Part of a small language model's weights.
Training: a variant of SOAP for these matrices, 6064 steps.
Each number is 128 + 32 x the weight over its row's rms, rounded and kept within 0 to 255. Layers, rows and columns count from 0. The size above them is the row's rms in percent of the matrix's.

# layer 8 MLP up, 320x128, rms 0.252, rows 115-131, columns 64-127
size [115 101 102 108  97  95 101  91  95  94  91 108  93  92  97  94 102]
[[160 154 173  99 117 141 105 147  94 108 137 169 159 112  87 172 156  87 157 209 118 112 133 135 126  70 123 120 132 125  93 142  95 157 112 129 138 152 128 132 204 129 152 151 192 186 163  60 132  90 172 139 108 141 101 149 144 130 127  89 135 144 168 126]
 [159 130 101 106 124 104 130 115 136 152 140  99 134 105 116 100 116 135 170 145 139 110 142  89 198 173 140 110 118 112 148 146 111 124 145 207 145 116  94 131 104 101 180 141 172 146  87 183 165 162  95 180 136 122 183 170 131 147 101 162 101 163 205 181]
 [119 128  99 179 121 136 130 130 106 138 131 131 110 108 169 137 185  79 114 162  99 143 146 139 146 109 177 148  94 153  96  95 139 126 156 110 137 144 121  92  92 128 122  75 165 149 135  90 130  74 109 188 113 133 112 186  72 136 194 110 112 132 101 180]
 [125 179 118  94  88 107 134 147 131  87  81 107 148 178  50  80 155 103  71  85 113 198 113 116 171 223 178 106 111 126  91 130 128 168 127 128 110 158  94 137 149 146 131 123 122 164 138 159 135 155 121 136 132 124 196 165 136 112 222  88 111 176 144 161]
 [169 111 161 217 156 161  87  75 159 124  63 113  94 162 134 143 130 174 106 139  84 158 153 129 115 100 154 140 101 165 142 173 116 137 101 139 100 125 144 136 129 142  45 183 140 154  99 140 197  93 116 169 154 151 122 105 119 120 137 105 119 149 133 108]
 [119 218 107 137 127  98 113  82 104 110 166 114  98 153 171 123  92 178 140 113 134 138 169 162 151  86 139 147 134  87 134 146 108 122 114 106 130 180 108  98 131 126 164 136  72 128 184 160 112 141  84  62 171 109 133 136 107 133 132 121 115 143 165  55]
 [ 79  68 101 121 161 111  88 137 133 175 170  88 131 148  74 152 164 119 157 154 110  75 137 138 132 203 105 121  91 146  76  79 140 130 136 134 107  98 137 126 105  92 183 117 141 145 154 173 143 136 112 100 115 132 126  76 143 137  90  83 118  99 128 136]
 [111 106 166 115 119 100 130 157 133 103 154 106 168 105 108  64 165 125 139 151 211 158 110 165  63  45 140  83 157 116 162  87 124 133  67 208 132 138 117  82 140 166 106 139 127 174 124 111 158 127 104 164  98 124 143 119 134 116 172 140 131 102 144 169]
 [104  66 152 169 100 146 100 220 128 155 150 103 118 127 133 105 106 164 140 181 134 115 181  75 133 197 115 123 176 123  67 151 142  92 129 135 125 194 140  97 115 117 174 170  84 104 111 122 104 160 122  96 129 100 120 139  69 110 149  81 120 136  67 114]
 [147 170 161 132 111 121 198 108  74  99 178 137 107 137 116 126 161  93 119 165 104 197 144 111 149 112 144  87 142 106  81 135 142 157 106 142  42 118 114 125 130 128  88  87 185 194 150 109 151  90  90 140 194 120 127 111 133 141  76 133 170 121 138 131]
 [125 130 111  93 143 161 128 124 122  81 114 138 101 155 118 152  74 112 148 146 128 119  92  93 116 146  97 113 162 101 122  83 134 141 170 125 185 159  76 142 110 183  90  82 100  71 150  71 115 124 114 139 107 171 116 105  73 109 120 108 156 121 120 147]
 [144 122 147  92 133 142 197 143 103 100 151 168 115 159 121 141 123  84 148 138  74 156 161 106  98 137 165 140 135 130 119 153 157  97  81 168  78 158 148 103 135 194  74 107 118 145 175 137  99 139 105 142 166 156 187 146 174 160 100 110  73  84 163 145]
 [110 140 134 127 176  59 121 103 120 137  53 145 129 145 103 115 145 104 172 147 127 118 148 173 158 101 117 155 124 190 115 119 134 133 192 121 158 122  95 113 109 146  78 115 127 113 125 115  82 161  80 127 103 180  97 151  85 195 169 127 157 187  68 226]
 [ 64 134 144  96 218 125 149 136 176  98 132 129 153 182 121 154 118  61 106 163 177  98 140  76 159 186  74 111 113 110  83 138 115 132  62 162  57 146 121 128 110  94 128 134 138 126 148 132 159 101 146 170  82 163 157 107 179 143 134 173 202 123 142 111]
 [119  66 112 132 111  96 127 105 204  83 108  94 111 128 174 171 105 109 183 182 183 105 111 123 156 144 175 146 110 117 100 164 100  97 109 123 134 101 108 121  95  76 158 143 118 116 222 139 151 134  66 115 142 156 125 121 152 134  81  83 102 107 136 114]
 [164 124  99  90 183 130 119 139  99 121 195 114 149 166 141  61 129  83 103 160 148  95 162 139 170 124 146 113  95 165 115 156 167 127  97 105 109 166 148 161 181 134 106 135  73  91 149 142 116 166 171 137 100 192 100 174 135 165 154 102 198 125 132 159]
 [105  66 135 143 173 110 154 137 144 168 142 146 160  75 117 161 168 134 127 142 148 166 148 128 140  75 155 149 123 145 122 117  59  94 137  96 203  95 137 122 174 119 144 127 111  98 170  94 122  72  84  92  98  90 110  67  78 109 125  93  98 179 129 117]]
# layer 8 MLP down (transposed), 320x128, rms 0.247, rows 115-130, columns 64-127
size [117 101 107 106  99  96 100  92 100  93  96 111  90  89  91  98]
[[170 161 177 119 100 118  76 103  67 116 115 129 121 139  70 134 121  83  95 117 173 111 119 142  87  88 148 141 128 175 135 154  98 140 116 115 170 134  98 138 125 112 152  97 154 148 171 119 119 131 171 125  82  92  88 109 166 138 137  67  91 155 141 141]
 [167 116 112  68 146 123 124 116 103 139 102 108 124 151  84 154 107 110  83 160  93 132 159 130 143 141 119 162 168 123  72 166  78 146 185 148  73 157  52  96 174 137 159 140 146 171 169 121 123 141 142 174 159 144 131 145 176 152 146  72 141  90 102  92]
 [127 171 163 126 129 135 203 169 126 113 190 143 144  84 128 106  96  79  96  52 131  71  78 174 156 144 165 122  92 152 183 138 165 142  87 121 113 156 159 150 141  99 131 115 161 154 105 116 118 125 107 131 139 150 143 105 183 136 143 162 110 118 195 141]
 [109 111 108 134 127 173 139 157 123  85 123 115 157 169 194 105 164 154 129 164 116 159 142 102 169 159  92 130 158 102  21  88 170 112 101 135 189 137 162 154 112 125 174  96 104 170 192 124 149 127 117  70 175 128 134 119  90  93 104  89 126  89 132  91]
 [173 168 190 120 156 114  90 102 123 125 188 168 143 169 150 128 109 139 107 115  83 121 110 143 151 104  64 104 125 202 109 139 125 109 153 141 189 124 114 129 135  39 108 184  87 147 163 100 129 131  80 135  92  96 188 102 134 157 147 115  83 108 155 130]
 [166 106 155 124 158 117 113 167 108 142 187 149 106 141  97 105 134 106  86 163 104 116 174  88  90 139 115  86 179  80 105  93 168 135 150 108 150  81 119 106  75 140 155 121 166 132  89 156 114  23 121  87  73 127 138 155 155 155 199 134 148 110 128 171]
 [144 112 124 107 153 147 128 121 130 141 151 125 135 139 132 123 109 160 129 121 122  64  72  85 111 147 144  92 138  75 149 102  96 106 194  96 125 135 174 135 145  93 113 144 202  97  63 152  40  72  69 177 133 118 140 108 138 135 180 133 159 113 115 193]
 [165 135 133 164 134 163  99 118 157 126 174 122 151  99  77 140 157 118 114 172 106 167 160 144 139 149  90 187  75 163 147 209  95 109 127 104 140 109 184 123 187 119 138 114 136 203 105 141 191 145 111  82  92  73 184 151 155 158  93 139 143 198 111 107]
 [183 114 131 129 108 125  96 121 118 157 134 116  68 122 111 153 120 133  90  89 140 143 179  92 140 130 108 182 138 173 166 111 145  76 129  81 131 101 115 110  71  64 153 127 113  95 169 168 142 116 105 101 165  99 189 140  65  56 122 105  91 101 166 131]
 [138 148 125 102 142 139 159 122 149 143  42 154 177 118 174 158 123 145 128 143 109 114 162 128  66 147 144 119 171 172 168 181  48 133 176 128  92  89 125  63 103 137  71  86 121 108 143 132 184 157 134 133 176  56 124  76 165 119 117 154 133  83  93 174]
 [162 127 103  68 199 167 122 147 108 105 113 159 121 141 155 125 147 143 117 126 178 109 151  77 140 169 135 128  91 102 135 124 185 145 112 106 125  43 142 157 116 130 178 119 165 128 117 137  96 154  93  93 167  89  84 215 130 154 148 110 110  93 113 112]
 [136  90 135  82 103 101 131 118  95 124 144 111 121 164  51 143 141 123 116 135 154 109 122 132 123 152 158 148 138  88 166  74 124 148 137 134 170 105 107 115 107 112 177 147 184  89 130  89  74 129 115 136 177 197 172  88 176 123 193 174 154 112 161 141]
 [130 120  72 100  68 155 100  87 131  76 145 113  86 150 106 172 138 178 157 120  95 103 173 121  93 116 185 113  88 155 159 197 132 138  81 160 147 118 164 120 121 124 134  80 158 115 147 185 172  83 169 132 127  69 118 175 140 104 134  91 116 126  78 122]
 [128 135  79 124 107 103 109 163  91 209 115  97 113 111 109  94 179 148 129 100 147 137 117 105 120 114 192  80 144 165 104 208 122  72 125  98 117  53 127 134 128  65 140 120 110 123  93  69 174 117 189 116 155  78 123 140 190 115 116 106 130 141  62 137]
 [170 124 100 135 189 149 175 152  98 160 156 168 131 123 103 137  90 148 133 130 114 118 133 124 123 178 160 108  94 134 189 126 102 125 139 124 168  70 159 116  79 140 142 156 156 129 137 137 115 121 150 119 126 119 136 135  97 138  98 138 147 171  51 115]
 [161  68 127  80 117 164  99 122 136 129 153  67 138 106 125  79 177 107  69 147 154 139  82 150 143 158 176 100 145  64 130 106 143 149 129 145 149 164  59 124  75 161 155 192  75 118 107 134 165  70 140 114 133 138 213 104 139  98 130 141 141 162 118  97]]
# layer 8 MLP gate, 320x128, rms 0.269, rows 116-131, columns 64-127
size [ 90 108 104  91 101  92  85 104  99 100 110  89  93  92  94 101]
[[135 190 217 138 152 124 168 107  80  93 129 105 118 146 146 108 127 122 140 186 108 138 124  95 171 100 112 133 217 139  88 137 136 134  94  50 118 154 171  97 155 149  93 138 105 117 159 106 115 169 131 110  96 150  99  97  96 102 134 137 141 117 145  96]
 [144 187 105  93 142 102 139  72 124 194  92 141 129 164 200 132 112 160 146 131 169 187 133 162 156 165 106 128 129 121  69  80 128 119 180  87 111 115 114 103 141 130 130 108 101  93 115 111 107 141 123 104 146  65 108  70  73 173  74 111 182 142 113 107]
 [184 119 170 142 106 131 205 115 101 139 118 199 128 168 135  38 132 135 119 118 109 106 116  91 121 135 107 149 158 160 120 150 160 145  97 143  97 127  95 153 135 187 137 148 106 169 117 135 102 115 174 130 123 123 121 133 147  90 198  97 126 161 108  99]
 [114 161  77 106 148 172 139 113 118 209 168  59 115 140 118 158 131  95 150 109 129 109 106 161 122 116 102 111 135 116 173 138 127 148 116 148  84 123 133 118 104 113 143 192 100 140  84 103 136 103 167 146 117  99 132  93 119 132  92  60 212  86 120 166]
 [146 134 132 160  88 154 102 141 114 104 101 132  88 128  67  96  57 161 191 103 150 105 123 135 138 162 104 139  89  95  71 117 131 143 143  91 198 147 147 123 196 110 177 114 199 132 137 112 198 189 123 189 138  99 167 211 114 159  89 138 113 186 114 112]
 [125 148 178 109 128 110 121  88 130 130  85 117 162 115  87 121 121 131 134  77 112 137  83 108 168  95  82 162 142 131  77  96 132 177 100 101  88 210 120 135 109 136 158 127 135 119 143 162 117 185 167 141 123 163  85 157 126  66 145  97 123 160 166 153]
 [164 122 109 105 142  98 118 100 182 140 161 196 122  56  94 100 170 114  92 136 114 135 139 173 155 140 146 105 146 166 119 109  81 124 136 175 109 129 150 127 160 124 167 122 144 137 136 162 176 200 148 146 116 137 238 128 113 157 114 100 129 116 151 145]
 [103 197 169 169 117 142 130  66  99 131 104  83 156 110 144  98 101 196 136 120 147 180  93 175 147 103 118 177 106 108 112 137 176 143 131  74 161 171 136 134 159 120 134 133 136 192 127  99  68 138 104 194 125 120 103 126 147  85 144 134  70 152 123 101]
 [123 146 173 112 143 131 158 128  87 130  87  89 145 134 118  90 118 102  95 172 107 144  77 160 158  37 128  75 166  87  42 178 150 119  98 117  93  99 135  94  94 158 142 197 142 178 133  89  85  92 132 138 194 105 171 145  81 104 158 105 155  84 120 158]
 [165 128 108  85  96  97 144  86 147 182 149 111 101 148 168  98  85  90 117 132 133 143  92 149 138 169  88 143 119  69 102 163 157 118  98  92  94 102 133 160 108  98 163 145 139 107 156 143 174 134 145 139 123  83 128 176  83 191 120 123  73  98 110 149]
 [157 140 134 121 126 179 156 109 137 151 121  99  97 195  84 123 158 132 122 115 128 140 169 117 145 121 111 139 109 152 127 112 140 170  76  96 177  82 132 150 111  97 147 175 241 139  83 174 152 119 142 167  96 109 124  78 149 169 104 191 101 144 177 116]
 [178 155 141 151 101 135 152  73 115  89 129 155 128 138 147  76 149  93 158 139 165 104 129 202 139 104 158 151 155 172 184 180  81 116  78 137 106 105  66 137  87 110 124 107 117 173 123  94 121 151 113 113 142 100 101 123  81 118 153 148 112 109 221 150]
 [109 112 141 139 129  96 122 106 188 161  45 129 128 123 130 112 115  96  82  83 131  84 155 135 166 131 126 118 124 122 143 151 136 183 145 141 120 192  73 183 175 116 144 160 181 173 106 170  69 106 141  88 140 113 169  81 149 121 137 132  80 130  96 139]
 [122 100 151 136  85 125 108  52 130  98 157  76  84  81 144 147 151 116  84 107  98 167  78  92 107 148 132 150 129 126 101 152 174  95  96  79  98 149 178 146 168 111 164 211 157 140 149 130  77 113  97 158 209 183 107 104 127 103 166 145 132  98 117 121]
 [ 98 137 125 129 132 191 164 152 207 118 143 137 126  70 132  66 160 114  75  79 185 206 125 111 128 138 181 170 161 145 144 125 172  77 130 129 141 165 133  82 145 108  92 145 161 162 101 171  93 136 139 111 112 106 147 163 197 129 120 165 183  97  92 133]
 [151 127 120 123  83 166 121 128 144 124 150 141 142 128 155 112 136 122 160 126 119 140 113  77 159 123  38  87 199 138 140 127 118 126  14  69  94 111  90 111 139 163  77 133 114  95 104 160  26 129 130 149  95 159 123 116 114 156 140 133 159 121 158 114]]